From a checkpoint of a small transformer trained on Wikipedia.
Size: 15 layers, width 128, 4 heads of 32, MLP 640 GeGLU, 4.74M parameters.
Architecture: no biases in attention or MLP, tied embeddings, normalized queries and keys.
Training: 131M tokens, 1993 steps.
Each number is 128 + 24 x the weight over its row's rms, rounded and kept within 0 to 255. Layers, rows and columns count from 0. Numbers have three digits each. The size before them is the row's rms in percent of the matrix's.

# layer 4 attention value, 128x128, rms 0.198, rows 40-63, columns 0-127
104:130119167134106120162124131159136143108108126121144141157125133135106118104108170096123122120141125097135139131134151133154155130096123073142141165156107146110115080119145094135140134086099161114097151163065094094148094097111174120191141180109115141108107180091123129144132133132125156133141109136137137157097119134112120134095102114086109152109144122180134104156106112151148127117169
098:125134148125094100091110142076122111143131165126130127157151110150125145158203151180163147169140160135101124184149140117089127151124116165129090143141163156124140105131128157168132134152099112113154133138128112127135113128116107134092090137146160093127079138108177119140148139107148138133106115117090109142123102148137128153191130124105157119105095124117123147108133166101117148113162
108:092122091131132113098127109154131104115134127142104123145105149128154199107122147112109125146106128126154076117106124151056150160129146160147107120108128129103132145142152130120099155111120157138114166098109130119105117105066172134109157110132114145149114156111138150116137170181127118141160101129161135149073109108147142127171086136125128149082139111128091134109164093102138116134153
097:099093173099146132176157136136102161159147123076132160107193103112103151123090154126112148091130087143119139104133117122116118144163126155140071147134173134165136144116116129138155160143145133128127106112139139117121131095132121104127116143106158143135148156137152102177150112102141130144098125101106060178107144132126146130130117107116116089122100124127138120146121120087157136187119
092:132074133147124129147127156120141084123151112125121092138141104130158156092158160097103108139097151134135125146156125047111121096088129093136160180125142124113179159146142124116133118121148175135161144133108130114124197120114124110182080160122133106091175124133116137100134117144097123129116140094126141138121131135103145144104153109159102134126096122126122125168133088112163126124126
099:140122127128133106129106150140108085132067102155114130151117186111141097099134081108118150145129103156116156154125104178131144155099115148131112103138111138130093164156098134068143169150142150114108115134088143158111137103101124139166182142184078122126151135136153129127092144130135151155138109109163146123084136131123129149145144149090133085125109108144130132174124138164123127121140
090:116132133110146132137122120161124108142116116163142157145135104123152126086139162089174099150157112174113140169134115127142091139135160159137128159143114095093115162145144125125161103201090163135091166122081134134162153139116140161130122092105147144112115129098133146171112151132110155174101123124124094075127126152135126139175110143118096114095126130156098124134143101129160154098120
099:127159128179150121105119123144121134139140151069127113149116146136110103124121086135167167129118124082111132107154154122094192147162136128140139101114109116115134118129104139118154125196180103138168096130152129130144119170144116137143118101133135131160129163157126104116095109171133112129179149133178169113140101131105095136159181150136126101123108123141125122104150107073120118131126
095:088135155115134126128143133132118079126104127177152083159102107133143132124096160119085143160102104131112134129094154103119123122106150099088121097096104158122105153111136082134104135125114116112136095111127099166124099146093111134095069116081116110123155138152159101114117117157189129106148097159146145158144098146115128146143151131108167094113114115143153077126104144140086146143132
097:154132129120145153139096107144121119153116133136162134121130115205135120132156159175136172149135106152134173131147120153150082126127134158145121125146095144163117151122115104131102132124128145122160145108110083160134111155135111140148094100126127147128142108068140131155151130127130113151066135115155125126121143131114112120113136155132150118161047104120066139116117094098170106165101
095:138165107095146105107185098120109102131119126172112097106140108141118167115083091084104109103132120131131106142104123080107151143150114137108142121121101085112113118136104112140154121084124129143096147123183178092128111118151111142125121170095104138155119135123139140098131110127116154127168086129145079122139132125122142147124114103113132092130169105141146110103058094160129139103153
089:111086134139118141180132129134083181153124114122120145117110091145133110115125180140124128147073147160140135140111121140127132157114135105139128109117096108136127096127113137134100121105138134125089163114121117157110122152159114086111144094130113143151129157092109112183114170124093136136124137157124177131113164117122117125120132120132186138094075165076117067113118143144098176110146
096:120176108140135108120158102128106137155123132123129144159108173094143144097138122129110124123108129175104124115119139123146100119074161077124135116129181129132151140133112100104153150136096101070186092117146127164162143154128129119093135122099137102138139153147150121117120141135153124139173167141123099175099189116138151151149090171095124103124132125110163087122132145114132148156142
099:102135135133162144146149120145107151130121106104117092125124162109113135167155178156128100119139110106108133112127168115129112103143103167107135125133121140105133106136130150086119125117150161135115102136154121127157108095145151076132174145106094098146206157093128146107098127137160121132158111154151129128176153105153062120154107115134106159138111153082159089105101121154110133133151
101:140106142124086114163124105120111111113169125124128124147143077118113156115097107132145127085122099121119151112148072156080116135148113095121114135142125138120142138142097146130130116053135087127143149154141101123109079125075191109110165120115126101130129139137108158158083098142108109155143124095094111148124104153132155094150113135142093143147160099106110099158099144148139137138093
109:130080128115107143107113135122084100128084139093140115152107125104135161094145111161141138164146119114132137144138113194101093162122129087136122115081134110161148133171160113084138113127104146117087129138130127204154142170121143142123120126134145117103148126168100108138073123114166124157156114122140164108148178148117092146136131102136135151100147134126107120124121134150175122153137
096:099085125074146114111161104127125118145174133097107115100136126070162147119099124121157114150108070112138115107133104133170130104130117129107128125153162161180107144098116121169154156122117132090141095146147096173109108144153121164136092145133122128097142130117113142079133115134111130094112119142114127099137136100157130126097133108087060150118152135137133145157139092127082140124117
100:181124111109159185123121120118084107118138145098132127157107144165147147110143141130153131117148127090124162107136142115129103131123109118130076177129164098149107143121097133194103151130169153134078121125095091142127092164128105067111134060111154122100104140134149090101128159121140119143070119150118148149151109107113123136114127137136131121091127129130112141131124112128109116088128
100:084104124138120155137102106062123086095121131085125145134138178154152119133152175155119113087109103160176101118118178110092132127127130140147114161100118139093107101160133153133099126103119146133121133179122129123087087128112126075128126156125117139092133122158132105157100143101126127129095165110132136114122121104138145098069095146139127120118137180120095111122119137109107110143150
103:117147158134142139179081168160073134119145130155129169121135144113101155098128143118158144119132082101162106141141143109104094111135156112158164143154114122112138131133123095110130112105119147103091163118134160126121117124114140089107095130124118117115137159136133107138145105128148157137186115141112092128132124157067111170123170145087207122116135144097172132108129129118140131157144
091:117083110094152093162116110118102127158115137148124145118118124105154121090163101137135129067102105118116216156121178113082135163102131151092125112186136137146154120153119109163131123095110112154124122128150123127141130138102094136139132104123118140118100075126159144112139144156135115108125163131127155124180092137125140089151115131125091162119120142163094121162140128124142110148107
100:083138136121163112108094166120147153119105133177139179171096100099147158104115115138160175138109097106157133115120140129137139142115130109167113106101127127120110092175134116146175098131110137129138155122111118110103113151134134165138134117111103148099157093079120150123123062111095145102106152137125121107099155124143138098163156102079181091147151144115117141105157127128130138119129
086:093158158100138119136150087107129134125096122109144127102090159122071135140125143135120130147183137133128121143147140174181131149143141105105142110123141143115115132109124101122126134133144112135146088082181106163138113108150116131117098141127148100119125067129122073107088087150121156131147067129124110129083159161120153151149144164118137083138151115161125155161113133145107145160124
095:135077133174106115124183164158112116123128128134154125154098195102105083156133125112131102131121122170146112121132095143134075181142089144136139154122130120105100148097137093127135138131111154143123122134099128122142100129140166132120152068103139143110126104138135124129135129110123130153144142148121143161112132132087117094109112165183094147096176083127079151121099112119155128114126
# layer 4 attention output (transposed), 128x128, rms 0.166, rows 40-63, columns 0-127
096:117117110134121086114098126106110115175150128152108109142114130165181130157115116156166176138105177135122098160113129122128132121139155131127114119095140100119113178139073114118109116103122133076174056112137134175157125119142084130113120109141135153119147091159140185124128135124129149136142090139124127076124133135138125144137125169115143121129123114112090146104127108122129130153063
094:134126132149163138171094131191124088126136122109127105132138141112148129147090144112109128137173125137162107119074125097136091106096080089139131116103112136178139133128151155105118149139153143128110132132103137131091139105132143108151125134113142153119181160140046136123127103120108149141142104143149131148123149126113129155119084170138068105146108097146122126152122098143132148163079
108:130111134167131130123122127080105147132143132103161128114124089116103133192131134133122127141114110160103136131154160134155081124129139119113170120110137121127139128153080126166122113145112153112129071142121143129141192135110107127156151128120167123097132118099103103141129081095083144096128120135126126085136122088120127172169141110153161090169083114140169116151107178137134147093120
099:096123103164135123109112084128145099099115128131135098119133171126137190110157132152147115157153111098158110168113159163133143118097110121175164130152079112105089172135164108150127119135111123126096138134117184122135116150111139148149170084125111086133115143134119161131103112113126141103191101129154161104126147111088131122118119157126157140106097164113128141161152101154131105134114
094:140121142136171104171093091121131156140111138118111186095116155128077126116095088167160133121144114113087093137140152124112118136147072140165126098136119170161076138153129112155098146113109094136131127090158110128123109150101103106111155139101112158114109129118111109186121150118118112152117111165130128135169129099130117126173118145109148104114143092103144134078108156128113131105105
094:128145137126119116122118108126170106113182155101129102132131101117141144168131162125107140126089160120159115170087139111140111149108151127118146145133174137090150123133097110160057117088113149097133141091110109152100080109142132136082080145096124102106121104120155121144105112129104084132121109154122139115121135177133125148128141116088125182129117184135138107108132145129111178144125
092:148116133191150103182146164111105178148098109084156135119103151157115141156121119099146159104104207139161112117129125114090084138081126116115139149119132146133152140137115114094104115148135117153135114113103105097136107118099111095146138114143143087147130128141121124173101112124118094114127094176149142109087137103111116108088135094109158142134143114142151124149126127124129149171156
095:121110142082139125120200126107149113131127076135152142106117116083149144100145109144091077083110111162172134152106144099154125129131100144111142154146127114142125149161149154108132121092122121095079123146104107113152148124118181122128168118127087159129117090104133117133121178107121163154111106121105123133123145114193114116109112080146125176142133135105140113135106114127134132162127
092:146096101143075127153099081107143154109145127130116118100157105122112133128144095111164138073134150103130117118123134075118164087149122110087152135163141127139164167140149126125136140121065127113149114108129157159163159139124146156148158129166104132142151129160145106108116092149094140158131155097141087147153137137140119151093146147065073117108108139151110129108141119116126148111143
095:128135151126153164087125134123100167091108083127104132117143117123134125105146147114109140141136146114158067141112183115097155121130127117121117169116136103100173115136118145135131161145109132120135126134137151126112140156085114133138156144135136083116165163159100155148096154110141140139159104153127143127070135144111178131155135095148122155053174119138190108142127136153135149122153
092:131116070154087135107141123171121167150129152156114135132160145107138118112122173144116109139122111110155178104185153158104126125095131126160113124137114155161095140123145127129106123105164157132181103113093124195178137164141095128124117120153101126102150129165116116154144091159139148119100140145106132125140153122142085088135147141130125112167121190149131143152141150115114117133124
091:132154117124172117141102133102110090095098105141150115153147133077146162141129122163120121122112134124114097100150062161105115129112131142092137163117124135133197142150146094150109134147141148160138102125122155083175153112093105137170086137117133121106145090095141146120146108119117145118143130113173092147121136176123151134139165120089090132115135137118156144094137152124121082159129
092:115102122119120141134075116130153096076130166155122114118153093118113122161117100125147117096118164091105153156122150129104166136154118142152141107134060113115151144154184125141130122093166150134123147114175129107134099144123174120151113192150107140140124072158138122172132071128104138120116126125109105096163139127116129123106103117154137129147112175138108157138110095129111123126121
092:100088082094134159114144149142116115156109120117147133159132105105152139072091078093130147121104113130151125144118093156143171164133118119111156168095114133107143153114154057164112131092106144128110102139123092120175112151129108167129141124109148148139135132149099122099139104148135151141139154125097179119115083163148147084091148132109152101128130111147131125134113157130127093121110
099:137126163136134116072099119134156111130110112150113112104117182158095102172132152141109127127116150109104126126130171141185151114100144125173139123127112124125119087131149098128112129169129134078100093158133172126130164126163067140148108154124118116125119101119130104095148164148118167149110112146160163123180116116117119133083137091096124084145116109146150137130123103096152117113153
111:099183125142171132147139136148163138103126147160093110108158133169133135154094114100139125132098154172129162117102135088169165148120113130099133194161115113077131117135093152143118134183147131127152125130093122095104156056106132128130150139109147142146142104068132113145133103118135131154114136143140104133133109078136123119082118129083105121131125159119140118103124142121112118127110
098:115147103124101135122136123150107113144150160182148122104135135179102135159185133141109115127118172137130120132153146150123109127164104085135123121128086158102116115121152150095141125139104111146126139092134160091114153096118161140102150127060142121163140145182168073112147116160186124130144137116109131119127142155082101132115134143114165108127125121119112138125089137175155156106107
098:098145135159138116150169143119132117128131139152106172136146156077106148113142135137129128127118126154118067149122121118099196116119146165100164117125120147103162112137153155092141124148087122097136122141119098127100123103133119105134171117096135147156156108141139131138153117109155140120134158131115075093160176141123123149153133125086132099120121153156122091103143132129217118133087
097:149117133148153118089137132128101136139157102138145121121175105091111141130107083133148098182137143152066112170101099133129144145117168126143101139163135149138130133087102142149171138166155139149126145144156123100139115122172075138134146092116129154154100111106110102097156165132120169117178122136102131157150115155099131188139130106147121148104132106146140109134138141125141134146076
101:109102089101099101102122095132175123128091099071130135110169124134130129139106139142192154109128107134160116104138133123132126153124104151143099102132130146097118142122118133111131092126147111158120091147091102123150110111101123172165153088114160092154115075134166129125110116101081168149125145123158133124138124095163163066118150130144096115088131137141086125145146120112121121119102
092:167116123137157142122127115111142126141112134115137138139166153120139118131141103132153123137123147151157100104160122114181123095153165106129150128129144120122119100114170148132132136132115111062109136132175132138168180122129137081136111136125125100141135084163100056187134145103115101098117138170108164136115128159097105124100119143152138099115185129096123130153156118105175100092126
102:155190168123104134130129147129167163127150140120131122125117141163145141156118205103131102143137143168107116150111104104135118122186148124114116115139090118119137170093156156104080119145138126155155105091136077128164128140120122113150157098118155109139114148108106142161126126163140119155131118090104151140144123152122113134121130121160102182100120088135138153173092149144125142166146
088:131134099125097142122105109119108133111136157139103088101157109139153094134134147097109141079110118063172153107120105108123129094118138134152138148120081126087143160090163158125145121120121109118146160123094136102083134081152161138126164146139107124127146164156155132126131119155075101120155138123113138113121132096156119147148153104087109155138113082111172105086148080111122120103125
096:118133139138131109128108146106102138089139133095149133124121117144152169108116103138118167113130160140106136124081157143134150136108226094125166131123138133148125148164119162095143117150131090095180170151127126122127105111118099156149109166127163120123107122127088119140113153121152115086139145139102128079140124088166132140123122096115157119201162142138118124129129103157159117126148
# layer 4 attention query, 128x128, rms 0.225, rows 64-65, columns 0-127
107:164108136076110121111119142089178161168122096128162151147105122081115158130140148115133116101153124120146107138108175105101130116181103161095086108131145139083112160122136116095152156133163134094155147159126135123114141133097142153137152120128159108111162139093125099120147134126143111105141146111147134106118138164150147139115105097133099147155132108123126150134138145060093095163172
083:127153168153097090097156141140137133201119136069134156147053082092118167085137132130122120128101101146109134106100138112172141112116132154119128155086131097150129116154153134094100090109099156127149166131129133130129132157151127145111099083176100134122131152121117102113109123117138119097143137109107129128111114129101142134092129124113126139153097157162167105117117125115163132148113
# layer 4 attention key, 128x128, rms 0.221, rows 64, columns 0-127
077:089138139145135132112115098145123143148137137124126093102126121141165131133187156119103147141111168114100190148131110144113152092077148120133124135099124176114105112126157118146088149132118145164088158102125088140118153108149119140135105110126084132174111113147100183120091123112090139094113124119108106117151103109139132105054173146116106131099119141089120104124140119141143132126090